Part of a small language model's weights: untied embeddings.
Each number is 500 + 40 x the weight over the matrix's rms, rounded and kept within 0 to 999. Layers, rows and columns count from 0. Numbers have three digits each.

# gate: layer 4 MLP gate, 640x160, rms 0.194, rows 105-159, columns 80-159
# up: layer 4 MLP up, 640x160, rms 0.206, rows 105-158, columns 80-159
# down: layer 4 MLP down (transposed), 640x160, rms 0.0997, rows 105-158, columns 80-159
gate105:503518451508523499481544519482468503501505460479533532459476529482544480495429556496523465532501494503534465542426498463487494487480479488427510495505487490510471506498529523521404571481494478494456501480477475500472462544567558526470514515
up105:485552503522491484528526573462437452560480464494488521551504619445495471525498508442464566535478505491509466528422486469492524458475538487492451451535479477519456511545520580492540505546479551562461507529519508491534495503469523487534565495
down105:531475506515516486482405513496498476469493479459424563453468542459507482532524481496523515556499490499524467491386554543516556483431505507515501541457530426477521484482540492446527566496514579460519484485482522528452504482522451482542481436
gate106:526522560522470502524525490459511533433526531494506504521524530511518552478530497477435516473498480530524443463518487471471463448507472572551518575524528497504473543540483527486538466456502493511438570528565478512485509531555491471505515503
up106:503548433552532484524515476473495540482412555515462468504498533516534590548521527508521484459468587488489555491442489493487463560457487535539500468536524500514455519457479438570477534460508564464525538573473488471556483457530461553595487486
down106:510452485484516540506511572507554452499478525497509485499515535488549491481523485480527582459527570502482516470551481462552513489472528490516508450559524465538469495496421631484505471520481533514461455573525466504373480509557567512597495529
gate107:413520425500483443488493508511457549523546436469425476539528532515461472429521500487529488521539521531524558491450536496513420484566520482519494447435553558514462483511512447502485507532528523510487487499426442508468550508533428506532446465
up107:484543500482519538487491490567459553548416419503480491490487505451490480453498540499465561513403523516488486542505491531489537578437482504536502502459518482436495476512518524540478439526534585476495504478475440506501529514501504522466501480
down107:446541502493515427575468518526473528482450551553587517476510558497481508473575479479495493512413487497511477462488465483479482500572480517555480517469494513447501428468537544454469525541511548461470474442474555463542506529501461454422538538
gate108:516491485569474439492553497427502506485543437510527414452575537442563608512548532442432449434500442441528506472518529554452450474548483438535500493487524536517438516514480481509450466486576455558495464550438441580429424527490535479454467534
up108:520532478431545551559444447535499460460517467524480538467498449535500473510500532528505515488443584557570548500464478529495577485472470519501563596470594496492545525478519515501472495479467499531500501533539527437476481493456539562547531400
down108:527500481398497499515530456491534486490490447565477544484505422481517479490488491451511506508488480488565405487482484553541507453613468519537456560445561486485535482495513497539442514541486418419471575501480514409475558425585476474502475482
gate109:503580502463481517422526535482516410446438573439506461535559570508496575481452544495480503485500556484552452431468510490563492436585518484546477520518527444479539481499443431552552512440474448489539487535518450506502541491515521422540425526
up109:549550469479506490421501562523520530450473576531476501571470510402505539517524460516502475523471519495510552421478499490514478516479503502439448452483506468464519422509584514488450518482532533445526506488457484516542518483443443527489428546
down109:488493520452489560475533494494495503483530459462536531480529499528523491449502401460451493491400521513509512530492465467491598514515513423440541552500420422494549474443555526541514549531492452430596548494493437442524435499535462472486503488
gate110:495507547531503510578505531520488419536488460491465570486475466469453501526433520539533509454593463499523434505522462539461416544493524479482500481467499496471470456465441464517455476522492493546464458475499499522434497478463532597534513533
up110:483429512448488531434517526493526462378538497471543505538477468541501498403541554475437536478480473489486476551532493464563475507513493527546613542522469545501532501474532598534541454422514484483592508503474569468466529538559492469489502453
down110:515487503520465467424451487524444539502507483476536495473505499504515520403562551504515481514429478519546508464445486525511557542514462490480534471488546507481532559494519485521445551524468515496493487499496486532544470555485550492505494533
gate111:540432521523562472421523476503451460493474504468564486583519541486496487521470417524431464485544542555551539497515505525567452499547574509420443489456472454488487459510469589505460542499504487499526594586465496487429475590451557458498534478
up111:451442542480447451512473574485480511482481508543457465415507466546444487419461403479529491516531477508516545448486532459466560447471417465528580496532451503465456465464449498525485495502542571460550475428531557484504429483444476511473460488
down111:540516509479468474521560553569576432510486534454534558565589440549476493478497484540475476508517480455484435538512446556507523501512465497494553443400538468476507597461446490447574479503450505571477507480485556504484480475530535494516500573
gate112:585465525613567556466442518476482472573497490580584548467434570506533498499485494555623506431486564472454481468468483425519452518472512583553533508467424432523481570459426449493518467537462570518521503513507486481549404524531453490440473529
up112:569543579555524512416502459517490488558494553548529563523464585463516452502542481517526512435508495506528444497557514458495485526515502540541519578439507539555496580423501424433504472495454468456530500529507444474547455467541502522473484534
down112:482562450482444499538441476538540498470538565479558484477557558548474493473531453436512496487550463418492518468502512507463550462457541538454529524420519473514553457479518447398493498435671571480473500505493541490498481564453451616524530518
gate113:490443546428460468584512592485511513532477518508513501536507556497466511484535539461498638529516529563517467505564550486474503438443461585497482511461458514539524525530438452523502500478485506580357487570465510461603549517533529535467523469
up113:483466468453496435529468517498470512473424565498446541491528495504449498549502559486496583512479526562444463536557548549541500502496505497529532522536477547490539517546519466521516491559505486525454487524474501420414509457449400465537549402
down113:543496472537557580536473476563504484483514506460495481501456472563540546481528550501454543498505459555475518484602538467504515473498478464518557504542424516480498582555467499518468482520465533531454416519481397478506471516461514520500468510
gate114:550542424486480473514563576468534487522548441485471468560468536608437497515508559424556508463492456442543452523531437543516605458454426507509579533486495561497557555507424467502542511517452520575481482485462467500565564501504454524501538530
up114:487544539489476457448436494512513433434517521495429408492498518468490496527448574467515507558574506486390524505495567436511528531462493519509462505491503486495531475439549494462475508466479532572549491508508519500494481483495560518528494460
down114:506512483511536481512540438476528431512509535549454491474525457571519516510531472536496489486521454451492534514491551501475490481515495529512468522555532546433532484444512544508482448479446551419491509544597588482463416546420459396532520529
gate115:504491467545516549544463492484515500491536518474490522479482559468437553456532509554529525491524518491512511554497518538525529523513494544480513503500433552509449545500494524479549585439513529496505499473458474533442520533423472501511505473
up115:452501552454445542469489566432522526481528561466496480504513465468539438546453471490455529474480473443517491495462553490500560523535521458584498570520478491519465457467542527506548456537508545514560526492395482509540495493456532497478470522
down115:533427575511532474536448496465493479503558500406456547524487561463487481461517460482503518452473536488540499481423500512475520440521497501471476482530464503530510559488540484492487504548469561556492512468500476445505614498466422483484440533
gate116:474536490578468535465510419499522450473529580466485461456490475514497526473437521447483508524457505545470497463424515513507586558431542515558475505578493528573505523492500524471486468465530491482514582481478496525486467521453603596454467467
up116:456491517558421535512512458518546498473542575473529495509521481569468529545492449457454479506477507530518535491441507532505520493437495517531475479555518504565503503518520549495553426471463509516504527449513490475445479530420567546441507501
down116:444512482489456498462507468561553437492472483534575525506519516492478529465502520471485552491451512476465447509497473481429459515449533524556509446502539447501464500538510504448477485458516511485529508479507440496506544405499450579552491511
gate117:468467483509538449511477493522490519477542523575522564548510490532455481493478502505526493535487588511493488538504552530534435449541474547521532490504529504440474455520475469495541558506498575538414512483464512461518476506458534518506498415
up117:530510550460480449578460508530485519470496513496535496502485595538527491520503509484505531533513497507438532488479547499482508491516449509485470477451509530529492541515520509539526514517497452498452485477538476486495506511487560493469490551
down117:427440547539532469475427491516495572465540511534543508477510552543483494487456475448480475563499537482519497530519522457517516440464449451529492469505482510463473518533481474558560533464509499456488514520495440548489539482488528524487500436
gate118:462496447455519503465501521512433510525501533434551558570509536445545494485540527504477472447488510517578463546518487522514499537506509476515500467508529553564498512453434513492482475492493524459484472478459499484489532474435531512502508464
up118:457529413518501483504491541512513511515556523409521581563512495454513525489480502541456493505447524481501459445519497560518512484466508548461545542490505531483469516490418454479525505490524464491484508468513513498492468542527519514575530488
down118:499499449427511539470482533418501481510460510509465486483554560458528502530525474468535528441482474483542428513503454503474539445439487472477485512500431430466473529563491519462524502512452509511512498449508479537460581513510498521516519500
gate119:495506504471451525443479513531455543462537451506518501438482435472479555491427537478537519504501487502568570526449555525476476540464493517483443442525507466508469478475500437485539486549513544563449490499454523494470504496449573477457491469
up119:434481470473457544452533473477499611468457481585486537470511469473521572468490495564494577477477543460491552533380573501535501493516482524508464488507482465516533565495427519482595497500491504510527472519469535455506502534456575427516485489
down119:518508465464494495474495517516567473449561443476540479522425493500506440552474527507445494544466511527475519499583480522493499541539474524473450536577415460471479450447495498457478532474481478432487509494488442496511474495568485530528481501
gate120:523548472516486476561458493515482521506476525496497517504539513456534530517535507467453505459532556462493451460492516550486485495458529520430489438518427447509505473583440453476486514509509475522538511552486509507543509530471486475468469467
up120:447471499468533510494569443484565504528509484595512497463466533559548518518590506509523475512515480485551571554529500522557509465544512481513499498527485452526493507478539507490504474582514495456490537486486542516521486462526512494511485463
down120:435530489391479507496438538532505456516537452567462479563510486485534476494513540488486538482497532441458527501450466526547515509537491550424522488533533460477487505489460502484504460554496512481419520500474544565490486481460491559428481524
gate121:466479536576516526490545524586541435514598499519442483454427475528488533491525469432540569481409426496568529484398563536541541505530435495562454537426491451501566504501465500477413549553491479531462586556491474470470508407543544513451496461
up121:435530436510429463515446469503529445476491482465508562535516462458495543492553514520402535458497472526491471484533517520510562555401466520498450543506492482521470497487394472527441501469481511513471497562526541397505570507499557405494548523
down121:539525487529485521479557505454499497487474480543489558540484480472515540425518517492557456460476519552453534490475505456453591528453567570472498484525548536507399497466486532521555501439522451452518485559530554572550529562489535526400466502
gate122:515486509444498443507526521494460514502515459486421452489489506495463482446556507445437518569512467472500522479467475439510473459522474504512504496534535472428482553530450477483504409493445492534538530489492523484507477501561554575492523478
up122:440563499459528545461468533499557478499439507505548462466465520461530464526474445477466475519590481555499498532492454587522496491472481519526463467453459451452493568509448508536489500484469505435458445482512538546550516461479492541483482496
down122:538486497512509488521506488536531496501457507506514528570419531545503459520502485483541445471480459534533572479463486480481587448539500482475532456452486542454517457439544542548541431476539465506484593439478526497496466539509461528460511501
gate123:447504479546499565446471460484442516550524551505498530498528502505444499489530516479516514512457532524500450463454513507549435507492487508525481530570506492503491471444544521454444526496446517532544453454511441481430519470487476623484456458
up123:445500500521546466515496550485494490559429482455478526532615525440455517486499521469541498583488484459511536502519518495571508507443428494518537536521493514505484593542467527522459510532525518507541484491508609464496535479476512512568510409
down123:526508462532496513483507484439517482551508504550501495459535477497602476541520496511521471469526419508424523506493488480538465507497462496478484431481545472523500549577494456517440552526474462564490483512515554507470526527450474538511506488
gate124:519452546567487478548523537546537512503575464463491507491608437475496496499520485503516525470425510518524471493550432501435524512471516479444504521470543494490488484503477466418530489534456539510497553541493495555515434503451524490467536486
up124:480444544553515479605466499549509446490589476451485509517562468478482439556545514511547479497517507498583480462531453526416498518490520463446540515459502487506522497505564443428500522457479528490524509523475505532494431480442550519448501538
down124:488501454508490499476500528446456494457505439549463492514487454486508465519426452561506470528490525469521487457497509517476502516484417471481437513507533462593492506504521528510440551492548519534537484499517490535516551490515486421502516504
gate125:550553521546468460462577605483571564447440462506550378461502541481566460442509555528489534513542456527499492532481418460422440531547506491444479473500435432498518488514477534515463500510473470412424441493585476439474509533523457489463502478
up125:446397492453592457490517443520470477486489463505471610469534471441529552462528495479435475572547527458551515476565617465526535488511473526448467447519566551516490506458501483476536492538493442535562546479503517534527497533550471486437518494
down125:494460444465548512522482426452544404529497513528457539430454484478548494591582528478430492493492519490465449518552500476477487527447557505579526514498521435541417528493520563573548544502404476411486579555492458482518522547446557476542427504
gate126:499468483505483489492502510590463490473452527526458513539558496544500511462526498474432475506466460451550486516494504489519474505480582513553544501530456452488516473426504535468513529497476500606528482535504463495465471485480519516400533481
up126:483498519423535503436489524537489510443457558474544492500482511460571505508562472489480566514488500570430550446517542512470427468500439559492475511486508470449508510472453517432544535471532584427474472439503504470551464514494512523533534518
down126:440498409498504585472479504507516470546480475539559527443430569551533558463520508452494531472474467484582498484537557506450514478536557540492499432482470512396483508532493499492513538508510503474497553471491530467493512416559455505503488530
gate127:462525475499584491507434554471461536466471426491491510453507548474457512458403476555521502513423496456568510479429521499403511583513558536539521523467538429492479473525545523591535532477449450456559503565476430445460471542521492448543501545
up127:493536463454484524495548534516512474506484538540584498512506403510496528532545516522534528512571492473476402469515512540494482497462445490493436492458480539487517569489490507506507464465521517563536492486446536435541544546540427484476486477
down127:479565548527501490459522536550505517505512477443482486444492575509518512499464463436483480411462428554478556528497460496500482627522507570447436505471508568479485442504470446439542468537455490492415456569465501445551509510482556496557547549
gate128:525512484474405517548543509545493497502607504486483432573585525469550525479465539410518513483524512466417522473479501520471453412485503577515539538523557554536494542472568488543501458535498506609499453482482504572467515498540460444530531494
up128:626514482514424476569529520531417501511535481504484491560538461447461490480453484443476510514477439472507487554455491482552440484493512495506549534481535493490430532489449492539555446539513533570548517451509518486442481468549443492483462504
down128:466503551474439570465467571506540511475536459514452532420515533444433495531505480519506530448489530495532550491544524579464455480507485492539452503567499499544430557513528517448519501575518621490529556545489507504519457506504494504499481482
gate129:503558486538473485485513474482464469538554439522412490594493482495523523514532517459484449515539517542521514503519571501507491530442532463514502486425583461527461454541567472506490503522487473424492492459445531481457452424492523531475496528
up129:518520443489481497487494490520536479550509489542443527539429531514515516523555569469486490472467536557532480555530517528395515566451560522540565493411550507533492467494501440512522507499563460524511519459506560520474497487467469485492510471
down129:500530477534487495447518519423460473523449577567481528504447507491409539498433514457427476529492438514502440449479463515515508484469489532511492438486457579526512538550491458461499497472483516517482493521501485564509481498470539488542518437
gate130:526533516435515533487538415493424483467506355475477570416507483559456484448465497521412458476555462485532476478465511488512476448514478466471591532477415515493507548484480520402566526510540417473561489520544473533440444486534531457530506543
up130:522479553504566481547516429459479498475489579559518532486478476483515460556456531495510490449489516517528507504461465466553496501453548471494461407553508507487469526495503551523503452485554484531461512534586456450607604432458527491540486526
down130:472574541530428449518524460511459499496512546509474463556425517483579434578528486485542421563591501509527492482490559414498469552496431547515404444430551467489536418475541536536525525446504521447477489454514510486539440478485509469510526495
gate131:555500492551511521489442510525463533543500447449475548493487471552513505524421484500511483530508435534400497513494509541460471541534456540545496544536510423514487536536507508568469461475477511456554472575517461465412446518497567500420493511
up131:500570478491545491521508493463539480574496439540468519418539502489500405474491550441528482486472521448512429483542484453449510551423540412508516460485501454551506487451515499492481549468504497605504498553489473546585497515531474443442494555
down131:492491484458484483499520497473577518514480605463409474538431545450478532500541442487537521543563562556479531487519560489498513506498457510516493521510533533442526622535479471435450497477549498485462566482535533473506510487441542534547499475
gate132:525476478607529517425470516475472465519531509549489547450498535481525455525459481488581511471554612473458508488503498445564491514486487581561463472450463488579433605473509483495468499544445507526497451503579506532510444559576574430478509491
up132:598472503521513547455463488530498496520517469500517519588483509467498469513526484532485450427520579473506465526490495460497512525520445492575529531457496507558516530447494422511456435491460488488493516461458487471501436547506506438453492558
down132:472565470459495537556533480623544527511510495409485471487580484505537513431440480470484458555489399557510510467562520443514534551485493528555442522470465431483497491531500481401506546519539620442435491535466455480511552522428481583516427486
gate133:457512585463450482508503486535479565518496496440507509557546484491485452534540458534437504548547534512536514510451496601532547478486383525482482452458519532468482466448459437508490509461458546501479487479413494514485501550482545564555490505
up133:446519457523476484491525502469590530501453547467500469457490530504478508475529535531496515524506461490427526509519507471435507568485460524472495491517407498557539517468483464467474493498495523472429503472553517548466552518508509531482552486
down133:505560525530439497543504448484497497458455470523514501570535495535459496521497565488515494525506491562445501484519555453528475453577513531517528522465437496557459532506468502503477445436577412531504519515506432427419476466532503518507541495
gate134:439539540560501465489535438516514492533445497459485520489496527493554530504533477533534508541552452436545558526531517525497492442477491488499480522529477507477472504462554499474527533477527535455522532470475572492530445453533492518421514471
up134:490439512453523502560519511498499551483563499459467517463504511497472528443422462523461486487466457484483492561448501512450500501538526531419544493516501495556524500513505443508537445470510488488498549546500536527448533474453482459470408476
down134:478427466541509415505501416490489531567485495471503481491503477523488506440533498463437459572522514457508449453442456470511508493455474537506455522507492505506472524555533461479466461476530468516490531499499442548520452553458537543526550512
gate135:481462523440561390525506539460427456484479487536489473579577559499499452505507511545521416556448510486516486481539436446473497582519430464476566592570503492486505491403455501445555534478511465457447453471537562520497549536455517503489486512
up135:518507505521457435526484513512502517529459534483487577455498469522500572500509422509508525544527465512503537479459454460458521481496518490536518515517492472482457449522444466563507438503468511527487498501441422453578530526520501514481464522
down135:459533519515411496436518478490571563538509530469523526493433466487470498540465537524542495445547477460543516461496527538457536512516518508503531446481524453450535520497524443479487508485443510493465496485418431497487427451529487459557529470
gate136:494488480509475506511532477598468477510456439425449538528461518509524461537509479528580501502479439491492557570562516464546439352548465536510468498503444447512567424461563545534540496499498493497514435574488466501441570490475506484492514428
up136:463559540514515531534508468558432534428466502451473516562524507434496528450450452512599493512483473507539528523540527532470457452504519555545537447560448478567536556491479598492577513556468507507495515518518516483440484482435463515480507467
down136:497495487475532493482565512459556520534424509492494490451463547494560458589540549475456429527466498464482507442570510505488502497546467488526459471468523473461515551431517545481526549525436503495595450542479456504526567458451455505534482483
gate137:553599546504402525461511526501509512490522514439488568461585515530506514513540496510395528533474510525512481518482503487419541518503501501502492483423536449544522408487499546480555520508455499489536436519578489535495501440506560537513503478
up137:579531565467477473481474525492479538538507542482433526490495460508531488557530573450462553452449585505506520461556478481436475453425539482434499576484525467487496531450531454536520483464507495511484471497566507557525527469477518480570465472
down137:479489449484481449571537511521483467522522469473514519528455514504526451578471471496497509462451512554529491489500498493458496460521488384498545498548523531516521547457528461522493497454432460493483531473526545593543511504510525485541599549
gate138:505519579496417494522440568523545547562526544506419426500533545566524446486469421519513537492437547594479545451466530491487509480452497427442461431540556561536535488520446437472498513551523530465469589532530458416408434491477485555508435535
up138:519483432541548430494521505451487460566495466580472544538469519409462536465547442544482546498528467484572439497492474519498504503484453553468494506537478473479486463494536549557446479452484505482565473449547590524493509518539473527523522503
down138:528456475469540393531451517519474402601510444500523493566560567468504478486523483554461478490571507442589513494492429484495508475400479508467422488487512569442512491492514576515513433476559459564441503528415528489498536454497483482444450499
gate139:502564432509442449466463543518481489496491421488455514520501535514555482449514478508428544487514437455566473593467512472541487515461526527490460481501552452507561542508458511424517484484450576504490501473519524506509408506523554543557476482
up139:535494518448509489508494508489492537575456450555480448462545547461543456479433538516502423494438579473489470510523520379452528423464552536476542520521459503494502499430480477416485458518495438478508538517522516549548444472508501494509460513
down139:563529455471454504450499544497591489478513427512492523559540467417541458547488520439465511469519506532491557457527583503506501419484482489545451553497468510575451464541502474462531565503530450478480479528495485521521531494551553492530508489
gate140:471485494388437468509570501524509478453541507471533600527491496512490478429490547581596596524557451530534474488568494493541535513547553523474524373463425527552500488530571489499569498563499435591498513548549524520554482607484511482602524468
up140:466510489500458502491477543540495540572510493522463543510484473483479408508501513489597533541534457514502496462506502456468560476501504480513546472516510509481476476593511538517402458457500496547456477554533490507650503491540475487520446453
down140:553438488485450532528460543442512529478550474473503459433500480558498481457492541581494509514525511522495539471530456593511545463553440561535563567486539483460503519461586515542509516466428438493504548460531608563484445517510544427454439427
gate141:583497571444512544572468516475497476471502457511479501441460465542506530523438459462502496455506475580514565506458500461508524460475511527489487540543462518490530512508522460486492489478512534459533493497514502437497515481465500569504454480
up141:598483481522491491483505514524493455499535544465533534477501435569525473464450458477517627488494496532494507573540464466509480503545534510488535517582512454454489479472467466562501564493514513563508536526495475483514494446477459467532472478
down141:491471496473535544469485482531473452521510588508503532455459503529533449471524480516480501469467482500466529456459502469577516459571555454502542545579510554464516505535493491534436527509513443531519478486565493554552526459479470493516560561
gate142:472545586583432568574448459519460519546537540426474475520526472509481520485457491546451540531473539569518506488518572519516506510515473555556500523541536515474518454498530500534462472488483484479506439491484502516482473547419549504466515463
up142:467507486518473469533427527518504556500510505534537567456498509405548475544490469519486514545579537469571540480503483505471511558476442420481538474512542420463529503580540541437534502428457533502557568560520480526544452521480509532504480541
down142:526493545578489442487489515483488445470531529434560562468453511577439533519485516462417448463506460432536432517537527542439458498418502452541452495469533552420517488455510501535454471490471496471490542486501489504496505492466433486472440519
gate143:519462481517538437427483555473504549391466522405442437444488487485489552482490528453562473539467527496456552567441565449478502529438522535505568588550474524526525514519497501453569473610439534548467437505516488565485502521485466538444411490
up143:521484405444494509508458439529441479465481521563539503451497461520476510477520518498514464507491614460423443532464500486477492417429521493478514584523563481491425550507463477424524583494543492489459475549528528506476490515547480512549511482
down143:490478520514548532516506512527457517505474511546480518461535519484433492493476510456563475492486462533421634483512517484490511417468487608489553539490536511549486488473488492464534462440460489520503449498537516578481472484465504531449412519
gate144:549460513500491549481423527492523521516486527499488499514512513461434535494498518531500541535512447406515503493510516561492526484558515511476545514534534547528470566502483534447496445467445557537513499496584504473562567506535506550459518459
up144:489454553496488427491514498479424449500479454399453518486529475548504558539455414493503423456469541521558471506561474507513596487549412530500541504443454493517606523495450510482504462529496495508407589488592504464506468431518517524490481542
down144:487515452567481443445462554533528511501503568490486473489480499549473514487595452512502494466553521448471511517469527509490556492494440529495526430467559538475468494454434515488532457454523438483514538452541504487542498494509529434469499511
gate145:516462516463518432520488516503480520502498456540453506467535495513540600438508476496545491521500513429483552525502457448487505573482486481486435521459520511580485487532547509448498437543517543577499493494526477434462476547513539477460529473
up145:522455521464501487549534471519516518493506453511497477510567472492534511503569551451505530485554515512541526451524491444543500516506533523565509547559518502481507473492566481487507474525426544485472503459500434523470493514436538541519516483
down145:514523540494590504503497474452486484466468540520518472418497504607495465452487567518485451517479529507508450542555495532534420475529540541577496530538541482489513520590461519517531504468471582516516502541536526603521607540488438525504546539
gate146:454455564432481427514495495545501492542498520554450450488497494511444515545513452482495481530528592562525521490474523521526521513486540482482453519504493469481489499427532401521471536460496553483544446404541480544496483498461463525490512494
up146:490563467531424518544544541487530561558464471483469490465478479481529476540551513476518555531586527492463523478522543477498525466502504448484478518461461511518475500459456514506507484483567515484519476531498555514492523488530461501486525518
down146:559511483459510539492447498532561550444485499479522526509497517518510464500528513546503528536476567510509532463440508506481560493519482511484498490471466533494550501475417499523489474560525504506547558479513523482484539509510486513520519579
gate147:493520512478533481580515534512542515590540498452527504499526541474515473397498538390541458509477499519490503513481463527494500438512520521547482545499461463487497399489571522486538472504520479446534496492468425558496501496547525509474491407
up147:524491551529538479512536484554555440474496539453511439539536536543528492497491511511523475544549493428469480466424469476522532525508485557505552486452494514479526407520541535533434492442458574437495550453461468551491435517477470504510482424
down147:450444520483497558523498515518576475511560503490552501499511500497521590466505532516486515497415559516475495527497486479551541497515486448494493517497446515417492429472484503544495492541595472484584505565486495540457498517561489496447475513
gate148:547537521527438489497512518484482503495474494531551565537450527482504448520513469529581469453512555434526495504506443469557545536490492514575543517507455497548523485464455438487453488507497517452468509557524505483505440525489464501488502523
up148:531486534602594542376461456545579452543549517473534446499442527503468463487503499498545522535555510495445417506491567490464504466566538523454512461476455475545402575464538558506491504540468522518606443460522508497506446512536495510498553548
down148:544584436513479529518481438512527480496498502439528428493573556584578493461487516422522487495563491552533511496463460463497546483525503483503464530473492432516558478467482501429475494505551582597480489486558448486468473539389491572487566540
gate149:457462438482503543570526520472483475501504514519487441524519467472500534507523531506466544494518515439463529473475525499505482486533496422477453490477463485473495524544501481529497505487477534517550415484491472491515492514502533476509405542
up149:487439534424525478516510531518504498484484507456536496547521459540535540447482556500597447438543560477492546528494421478467547432436526507550463489466461501511550484492569485514479492562532425493473456473456537556474536516472439488536525493
down149:485549546503489558451511493514521511528558484490523459442462460451527530530581521539494491474510508425545480494417520481519542420589494552459519457512457518513538525471502534489517486406572496468520541509466436558570456505587486436423572467
gate150:459549588496550578514472490445517523558538473489536516507526491505466473466443522543526525471550490461533557510550531541501538542504564513452445492474452496496526492503432488499465512470495543511547531491570561447470519560488641551566538486
up150:510551451479459482525491436451496478557478500464503486460536556468443517495543454492473477490500504511507567438457483449514479507440479551492525544510569440480416417523502498589571541518502440545502426435546480462511510533508449472483449458
down150:575526459517493522558470480522455494469549475545478539449553504545511464426449500493483515510426551463467548528524500472517486479440515524426520530532501412523464464467517476523428421581580577496552385502503524459569464524504527565455475521
gate151:524449527455527446494550458466484509485557524429408479529448403496475502501529468478530529546458480487500513484475510448476524513504481499473458486529579568475520541495482405520506437510552551551483493461540513523498485444446492531484463501
up151:524516507500540514439507492524523496507592429505456441471527445499534498472543560431551489515464515420434476579536601435485473486491474536526514517478468520444618482502469486448556432534523516537464546513553509440481540474381532446506509498
down151:528532518417465489423507526483476561460554470470482519487555490500461445548476473503502498510516522498521554558528453492533522578525575471512422466511495480514429566556390493548487534496472514470523442495585502435589494436437440491520503514
gate152:474505486505514536596428511474423521528552492488479471543500467492537452476397464468529568541473475505488523517534490484532531493568533479489469540510502446528458493481493588462472517557519484491485502533529490488477482513583494477548478492
up152:492553531488517529514506531554584521474546517510529488501502445509498515520446408547483499458477490474451493510514418508526481469506514546441497555533547502529480524507497459444481509456523526451543495557597469534455506534513520503477472508
down152:509481440482504473511506472501513508518502530519460515586502495497466474524483495505573442547577473495592462559515559458508429509460454459518518537464504485517526454579565453552527571479467449569525492491510516500496454421571568489591527465
gate153:524534383513369456525540521465496505528414488503537574468486497503474468480453556543492468546491566545432506491440482541494493542472524626480560504452462519440531494522580481528460422511490550551447521563472424453469529521541502487586528523
up153:442446569508422537521472502487472529429398407595531537489467455526501587466436574457546500503537444519385412471479483578527534603478555536476482498505433506483500461516504455470546477418502508498510480472486436519480548531436431496495536452
down153:515392533512535525529578535469525466522508458462484404417487496512499594520545533492450540541477597516481476447487467465494442549547562491525536541507487458502482455444500498473492544472511506487566471498499503453480472547489504500538460536
gate154:498498444514505496412481423502569526508580535512552479511470483467483475502532499497436487469587593457516533396547531479521491429570574492485478492520494461526506500482515508483501474495541504569467505586492521532512465532562534440466505487
up154:442494505529467493451509433474499535560565412495464471487506478418496458502489550513374451502533516482491565438540472498547538532533544477519476508500469443462567471472501436508471459473510506545480565540480570568562524502540457433482534508
down154:506472518489464471536461445514497400508453516483540476624456485490514463462516475506534554588510503512553510497548585507510491471501528464524573575534410490511553498526564492483477495471465508585504457526478547503493525473447476526532508517
gate155:574463480537573545475523480549532518544600472577497533465473485485500540482530506494485557562441481484490525502482509494494467422564488515533506454539468527526502528480454514533490481499528547517550553467462533533521574574440478484528488497
up155:524546527528472456508536476589447423550360529434446432529554563519438438518407550456509470446519504506555534454446517513459558503460446411486501524542539475508572473472556442561532516478481504502484497515516602502393495540503567463513566476
down155:516490473585475467505511523504512472548463555554530515489412444478541561451545546522504406442527457471472456491528536528523503513509478496511537432413499488454507407437565493458433469486478483543521556426528466518503509572484500520487544471
gate156:545550515539552488507493477482483530432557533532523484436466530551492467476404494494548497472492513549433483504463473500550463476513496487541539479582564481460539520514544495442492546496490481486516471449492514485441489441473511560543546490
up156:441524506531484510426461516473470474470516438490513479514500448487503544508607528488517497477534514502518518532526478544463544546542473532531434499493462501540500528498468526501546570526544532510451527507570595503571535460499518493466507426
down156:485515443532501486503427590482468527521504457541469508529517543457511458495457431552531498458532543469470523502470513509448518562525495605489498496497522521485477479454493473508484590559511518512499561472508558489527451468510467531476538501
gate157:455528411433446551495474516561478468460453493575574534567493500422576510501461551494440530514513383492452541454387528529515462438496474546492514416421450611542496552461543498488505490532452431487502487558527486499475495425522485508553514514
up157:511533513460530461469469530489489562444491513540505605501465418468549436483411498496468529532557439431464500446462556434523609479463525505461528520479528562477484454461531503435535461494455454542442507467510440489422516545486491545517510511
down157:470470547477547485541520528459482427488510475572506509522542469554533453510448512576427512479504548464467459575506449533543423498456491485505539500501522460541509461478432541519487491503540451522572504463504493482465505453530416543465458466
gate158:552517599497531501491501548439517426533491512471500493395505485463511511458446540531472460498522498478500495529468520470451473500554497527564557476475466429473508482507449566515427538540490554490486550484521458448533524488495564564460518503
up158:472426582488480459510503509532535531540540516560535573472561537511488520554524476556452529503494493518585543453522508515414525493492558555513518484463501482480457499498499468501493408452469482514550468541517510530472543462612546534425572521
down158:496476521484477471436513550551492556504515563566506479432517528486473484535458537519534549501435430545531479494412493476465439424461586468546547486491503486479534518480469472510516545506496522489476498496551462432496544458498507529451585500
gate159:448514545441515577578527552534570519507442512442558561499446517542470497497520478502526465539466543520482516513464494426498468516523432486489551452543487467432453509531429509502535507562520497511505500510472506460494520486467496531454473456